config.yaml
hidden_size: 256
hidden_act: "squared_relu"
norm_place: "pre"
norm_eps: 1e-07
positions: "rope"
rope_theta: 1020.0
qk_norm: true
extras: ["local attention windows", "shifted keys", "gated attention", "exclusive self-attention", "attention sinks", "value embeddings", "a smear gate", "an embedding shortcut", "capped logits"]
init_std_qkv: 0.0312
optimizer: "cautious_adamw"
decay_fraction: 0.779
batch_tokens: [16384, 32768, 49152]
doc_mask: true
train_tokens: 167700000
max_steps: 5705
Each number is 128 + 32 x the weight over its row's rms, rounded and kept within 0 to 255. Layers, rows and columns count from 0. The size above them is the row's rms in percent of the matrix's.

# layer 5 MLP up, 1280x256, rms 0.0784, rows 910-922, columns 128-255
size [106  94  96 111  99  96  95 102  98 107  98 105 102]
[[194 140 156 102 158 124 107 142  78 100  89 137  99 121  96 132 196 108  91  73 117 125 144 188 123  91 165  72 121 141 148 115 106  85 127 112 115 158 160  92 141 114  94 138 121  86 116 154 100  97  86 153 138  89  94 181 154 147 155 114 111 158 156 119 153 153 183 133 130 100 196 190  99  94 148 182 168 122  90 116  62 164 124 115 126 167 173 190 153 120 111  98 140 115 168 115 107 129 122 143 165 149  90  92 134 133  47 132 101  48 194  89 123 207 156 134 163 106 207 156 159 110  88 141 172  89  83 113]
 [157 155  98 135 135 151 149 150 125 146 163 136 105  95 129 119 148 117 132 161  75 130 156 124  86 173 122 129 109 176 141 133 102  38 159 136 143 124 135 150 132 128 100 122 126 118  97 124 108 136 102  70 131  85 145 164 176 124  98  71  77 114 197 117 124 109 127  89 130  94  58 128 158 132 100 216 119 120  43 143 145 136 201 120 120 131 140 124 158 130 112 136  95  91 116  91 115 119 130 102  93  89 111 160 126  95 149 140  95 135  49 115  58 138 103 129 148 114  97 157  79 112 171 107  91  87 113  71]
 [134 131 149  93 158 137  89  64 104 143  98 116 169 189 150 158 188 101 133 128 120  93 136 156 150  95 176 111 149 146 116 119 142 121  99 180 184 133 148 122 144 139 139 138 132 140 134 157 147 171  81  75 109  90 133 114 141 143 111 123  97 129 165 198 150  83 127 205 174 143 122  74 117 127  92 118 177 104 119 154 107 113 160  90  87 154 113 155  89 183 136 104 111  70 181 128 159  88 176 101 169 115 155 166  94 190 117 116 144  58 121  97  69 121 169 121 137  96 138 137 136  67 174  98  91 184 141 136]
 [149 110 148 146  86  79 152 156 136 136 121 128 159 135 136 143 192 153  94 173 145 106 156 136 152 125 131 188 110 148 114 101 158 111 150  85  90  77 152  80 149  64 101 151 110 114  66  95 184 198  80 120 121  79 137 136 162 163 139 110 109 152 134 118  96 144 138 152  98 166 123 124 204 131 121 123 124 121 131 118 146 189 132  94  87 151  86 139 205 170 119  77 145 140 152 142 148 101 143  95 136  83 182 110 139  85 126 152 192 109 118 166 106 155  81 109 102  92  68 130 105  44 109  93  75 164 157 108]
 [164  83 131 115 132 177 134 138  58 184 124 136 144 212 132 189 132 121 104 147 104 146 110  68 112 113  73 162  95 154 145 183 153 163 164 111 138 159 133 157 167 127 100 138 152 113  82 131 182 145  81  83 152  97 153 146 133  95 154 134  76 139  90  67 100 116 105 139 123 106 134 101 105 188 106 147 100 149 148  95  90 132 140 101  98 145 130 161  99 147 136 116  89 107 129 143 173 134 129 114 138 130 112 197 181 124  35  93  98 117 173 138 101 132 112 108 112 121 165 195 137 127  70 142 146 175  87  72]
 [ 94  89 134 140 122 119 151 141 171  85  99 181 144 171  93 180 111  71 128 119 164 133 133 108 185 150 181 133  85 136 117 113 128 127  89 182 114 104 101 136 169 116 115 144  94  99  80 111  53 134 107  80 125 142 170  94 166 137 137 110  94 129 113 138 179 141 123 147 119 135  99 114 124 161 119 150 115 118  64 180 119 115 134 124  97 132 150 152 102 166  80  51 170 168 100 121 129  96 162 111 138  88 102 154 141 179 120 124 151 115  92 170  83 159 103 106  74  81  74  57 143 157 105 133 174 121 125 118]
 [ 96  89 183  87 130 144 144 150 126 144 103 104 171 161 136 133 170 128 126 173 151 128 195  78 105 125  92 125 164 126 127 169 151 154 156  93 138 134 131  95 152  98 172 206 124 103  72 157  87 122 146 133 128  68 109 110 138 138 144 127  90  99 110 176 128  45  96 192 102 143 105 142 138 201 230  90 109 174 112  91  94 138 145 163 110 167 144 205 128 161 137 150 110 120 130 125 159 139 104  85  81  78 112 161 136  83 133 129 131  66 117 117 128 135 151 115 100 116 181 126  92 115 115  79 106 164 112 113]
 [124 117  90 148 104  85  95  50 161 162 142 111  95 130 166 107 108 135 119 114  78 150 159 122 119 145 124  78 174 185 109  75 119 155 126 197 152 140 172 149 107 133 134  91 151 120  90 145 153  92 120  69 139  74  94 132 111 144  89 157 119 116 199  83 172 107 141 168 163 150  62 122 100 186 117 130 111 134 143 137 105  40 126 122 105  86 177 136 125 165 104 122  98 164 157  98  98  86 122  94 132 146 125 159 136 110  88 201 132 112 142 171 168 163  81 194  78 137 141 115 140 172  58 161  98 108 148 113]
 [159 137 117  87 110 131 122 124 124  93 118 131 110 136 110  70 200 148  97 101  47 124 203 113 117 131 117  70 186 161  94 176 136 141 177 100 152 108 124 134  82 196 147 103 144  79  84 106 104 129 122 123 131  81 145 117 121 109 166 138  43 122 179 119 142 155 136 108 136 152 163 119 130 127 156  91 183 135  89 108 158  82 160 159 162 142 136 128 152 126  98 137  90 174  94 128 166 121 179  98 103 114 137 128 133 120 111 182 164 157 117 188  53 139 142 132 162 120 129 108 108 144  99 127 127 135  73 157]
 [132 110 110 126 158 149  97 121 114 100 151 166 157 117 130 135 140  97 101 147 156  68 146 145 107 130 129 134 107 145 141  66 112 136 121  81 111 126  58  99 203 164  59 186 104  87 100 155 167 114 102 100  93  99 152 112 152 130 125 122 138  99 172 211 165 141 128 144 159 184 160 190 169 152 136 147 102 178 113 161 130 133 143 135 134 122 109 152 105 147 157 103  99 122 134  79 136  94 169 109 108  81 121  88 142  89  85  97 156 176 167 149 111 104 152 119  73 111 137 114 105 132 151 106  89 181 196 165]
 [172 116 135 127 118  37  67 126 125 125 123 104 140 129 171 117 147 124 109 181 108  97 182 163 134 156 154 109 123 175 145 142  96 141 134  90  94 157 127  12 112 203 117 142 129 123  98 214 176  94 105 108 105 169 115 169  88  67 199 121 129 121 107 168 150  84 143 139 145 156 169 123 146 137 167 177 131 130 162  98 140 152  77  76 141 121 140 171 115 135 145 119  89 121  86 142 144 193 130  98 118 139  88 151  80 192 103 109 130 110 125  87 145 125 138 117 180 119 118 162 114 114 141 107  77 102 140 115]
 [183 114 168  81 117 116 157  92 139 177 123 172 130 127 148 178 167 165 118 127 158 180 135 197 109 170  83 116 163 122 161 141 153 126 116 118 163 105 111 127 116  85 155 130 141 179 133 133 101 122  84 109 131  75 152 139 144 123  76 113  99  73  86 171  82 147 159 157 133 107 149 153  83 123 133 135 105 159 115 108 124 136 148 114  45 128 142 136 105 120 182 118  99 183  70 140 176 125 131 107  73 105 169 104  83 117 160 100 136 154 123 123  90 112 180 134 193 103 140 130 137 146 135 108 175 111 186  74]
 [138 131  59 114  99 142  40  75 110 132 155  78 119  53 124 123 119 104 117 162 188  95 130 159 142 126  69 114  80 144  78  77 112  69 138 157 149 105  89 157 114 130 151  96 102  95 158 175 169 160  78 124 126 178 101 120 192  88 202  91 164 152 112 104 169  99 162 204 114 136 124 111 157 183 120 108 130 164 133 138 163  91 109 143 129 126 120 119 124 129 141 158  95 136 123 102  96  95 141 119 141  97  75  94 153 152 108 201 105 111 122 119 137 153 153 118  83 110  85 109 174 103 149 155 144 155 136  71]]
# layer 5 MLP down (transposed), 1280x256, rms 0.0727, rows 910-921, columns 128-255
size [108  94  89 107 101  98  96 100  96 109  98 104]
[[129 160  80 141 114  83 202 130 136 154 138 110  98 108 123 100 124 156  79  75  83 165  86 148 157 138 124 147 103  99 142 189 194 174 192 121 136 135 101 175 139  97  83 148 113 182 150  83 144 172 104  89 101 171 121 115 173 143 109 144  88 174 190 109 113 129 177 147 130  99 161 103 147 126 141 151  96  77 137 145 107 144 118 106 140 133 112 122  89 152 132 132 165 119 162 121  76 103  70  82 112 106 100 111 122 113 141  86 156 121 135 125  73  65 135 103 119  86 137 106  71 145 192 118 106 149  91 131]
 [111  95 126 108 133 166 153 160  83 155 108 173 173 127 136  94  98 150 255  55 154 166 125 110 147 113 161  78 110 154 123  89 119 166  77 115 158 147  87 176 219 141 165 140 127 106 165 113 118 125 136 149 158 170 155  75 115 122  95 140 111 143 136 147  77 155 134 199 103 165 161 106 166 154  97 129 123  87 135 121 101 132 129 109 137  55 108  86 159 144 155 129 175 107  48  98 140  91 155 134 140 118 148  60 141 138 173 111 163 148 120 120 139 102 126 144 197 150 104 136 117 139 134 211  70 167 129 146]
 [111 171 123 111 152 105 122 151 117  67 153 128 151  99  80 160 115 161 172 138  88 117 104 186 144 142 158 160 121 142 164 181 148 120 153  86 178 169  64  94 128 101 152 123 136 130 131  65 139  72 127 156 156 109  94  91 200 135 140 165 156 156 146 128 116 149 123 135 120  70 118 129 152 144 174 134 102 162 170 127 134 146 100 140  89 170 168  99 145 174 138 174 123 113 128 142 142  84 109 144 158 140 123  93 141 100 153 119 169 131 136 126 123  88 124 203  79 107 148 158 145 130 174 114 173 175 138 116]
 [ 65 142 152 118 127 123 132 153 149 147 137 162 148  79  76 113 104 146 164 123  89 172 108 118  82 167 195 116 167 129 152  73 129 114 144 118  63 129  97 159 110 213 124  83 117 105 112  89  98 168  90 113  79 130 145 150 103 179  99 110 113 168  91 129 115  68 198 157 124 129  53 165  92 165 118 136 135  66 162 135 147 166 110  47 124 153 105 145 130 119 134 147 153 130 113  91 156 182 108 139 124  73 143 155 100 169 138 114 118 146 105 148 132 144 128  84 164  89 154 119 137  93 184 159  85 126 158 112]
 [130 102 114 163  95 183  91 119 185 129  94 132 130 119 164 123  83  87 186 143 117 155  96 145 176 132 132  96  96 104 166 105 165 169  92 134 129 120 108 167  78  93  96 118 102  77 122 143 110 125 123 136 101  86 153 141 129 151 120 147 122 144 112  93 100 112 161 162  68 144  98 105  97 119 156 191 121  52 143  86 109 121  61 123 106 130 128 163  97 114  36 108 159  99 137 101 126 142 114 176 164 101 120  53 123 126 151 104  81  97  91 105 158 145 130 164 144 126  86 196 116 138 171 170  64 141 159 206]
 [119 142 140 147 117 124 220 112 201  92  95 152 138  55 162 138 109 153 241 140 174 161 128 120 131 118  92 167 128 116  89 128 105  96 116 115 117 170 110 151 133 166 126 128 178 120 112 126 152  87  75 107 176  83 124 159 131 134 150 161 170 161 141 141 171 121  92 110 143 128 130 152 104 153 189 111 138 163 155 174 160 139 101 151 110 150 123  97 127 139 121 122 138 168 143 132 165 169 116 162 162 130  99 168 100 122 102 169 148  99 106 141 138 103  90 150 127 154 123  89 114 119 132 143  79 124 105 115]
 [178 125 149 112 109 171 164 158 177 132 124 137 118 111 176 149 131 114 223 123 163 101 122  76  72  90 120 135 113  80 131 132 106  40 130 107 180 200 131  93 118 141 166 103 103 169 120  88 150 121 126 148 100 178 163 104 174  64 138 166 129  91 106  80 140 164 118  75 107 137  87  96 131  99 131 150 148 129 167 141 138  96 159 123 103 126  99  94 170 116 130 133  72 113 171 119 122 175  80 140 152 128 153 116 121 112 117 144  59  83  96 121 157 164 123 136  78 144 119 132 100  81 111 116 135 163 171 146]
 [157  89 124 215 148 107 147 125 161 161 123 131 125  75 131 145 167 161 148 134 141 120 121 164  84 105 156 140 136 104 177 121 145 171 131 120 151  81  71  88 125 129  50  79 150 107  80 144 105 116 181  84 177 106 102 106  74 138 156 125  95 129 129  87 110 158 124 110  98  91 135 191 121 104 209 142  92 139 204 113 103 133 133 140  86 125 125 122 101 107 154  80 193 175 132 175 138 107 171 122 120 129 161 118 158 150 133 110 208 180 154 125 131 124 102 124 135 125 165  68 157 115 156 178 173  72 158 156]
 [121  88 109 147 132 106 109  94 145 189 128 138 114 176  77 149 114 124  75 139 140 112  78 102 158 128 143 124 111 134  74 117 129 123 109  55 101 141 109 120 170 209 113 167 118  84  72  77  89  86  97 102 128 152 148 123 167  84 110 124 132 120 141 139 191 166 164  95 120 195 127  99 103 166 153  62  96 174 139  88  72 106 120 137 143  58 126 158 132 138  86 123  95 123  84 152  91 183 145  92 156  79 116 156 130 111 153  75 124  88 129  73 129 141 158 126 110 121 148 137 164 115  98 130 111 171  96 156]
 [106 128 155 144 137 139  96 141 147 109 100 140 140  27 175 134  90 153 100  80  81  85 184 181 150  71 102 144  70  78 104 139 127 133 100 162 147  88 111 130 137 218 126  86 159 148 100 122  71 166 130 131 154 175 173 145  95 117  92  94 105 206 108 166 103 138 174 106  88 136 177  66 112 186  92 145 117 128 110 130 133 129 156  77 145 145 129 200 123 140 135 120 143  79 118 147 150  95 141 192  83  76  99 176 105  90  84  65 110  71 135  84 118 152 116 141 137 140 134 203 146 105 104 177 161 173 136 106]
 [179 164 176 127 252 122 152  96 119  70 115 139 182 103 159 185 157 147 255 161 102 139 155 175 105 120 120 145 153 140 187 157 152 149  96 142  99 120  97 100 107 158  85 118 142 127 108 135 135 148 141 128 119 130  80 140 115 109 140 104  82 102 125  95 108 109  81 110 123 119 125 127  96 118 142 122 149 151 191 178 129 141 126 116 161 174 112  89  94 157 178 141 136 191  95 160 152 135 100 158 121 158 134  88 165 129 106 110  93 200 110 164 189 147 180 185 126  84 177 113 129 176 124 112 105 108 196 130]
 [122  97  54  95 127 114 119  87 178 146 103 153 112 189 159 166 140  94 131 127 129 182 163 167 110 130 156 147 128 154 184  98 122 134  78 131 106 133 153 128 155 193 128 135 147 180  71 138 139 137 146 127 132 102 135 133 142 118 113  92 139  78 135 162 155 111 103 109 148 113 179  71 127 123  94 142 169  79 107 169 125 123 152 147 130  73 148 133 112 155 110 118 177 110 171 137 110 171 117 126 124 103 137 132 184 127  92  73 146 118 149 161 149  78 102 214 180 129 168 130 179 112 110 142 118 129 175 168]]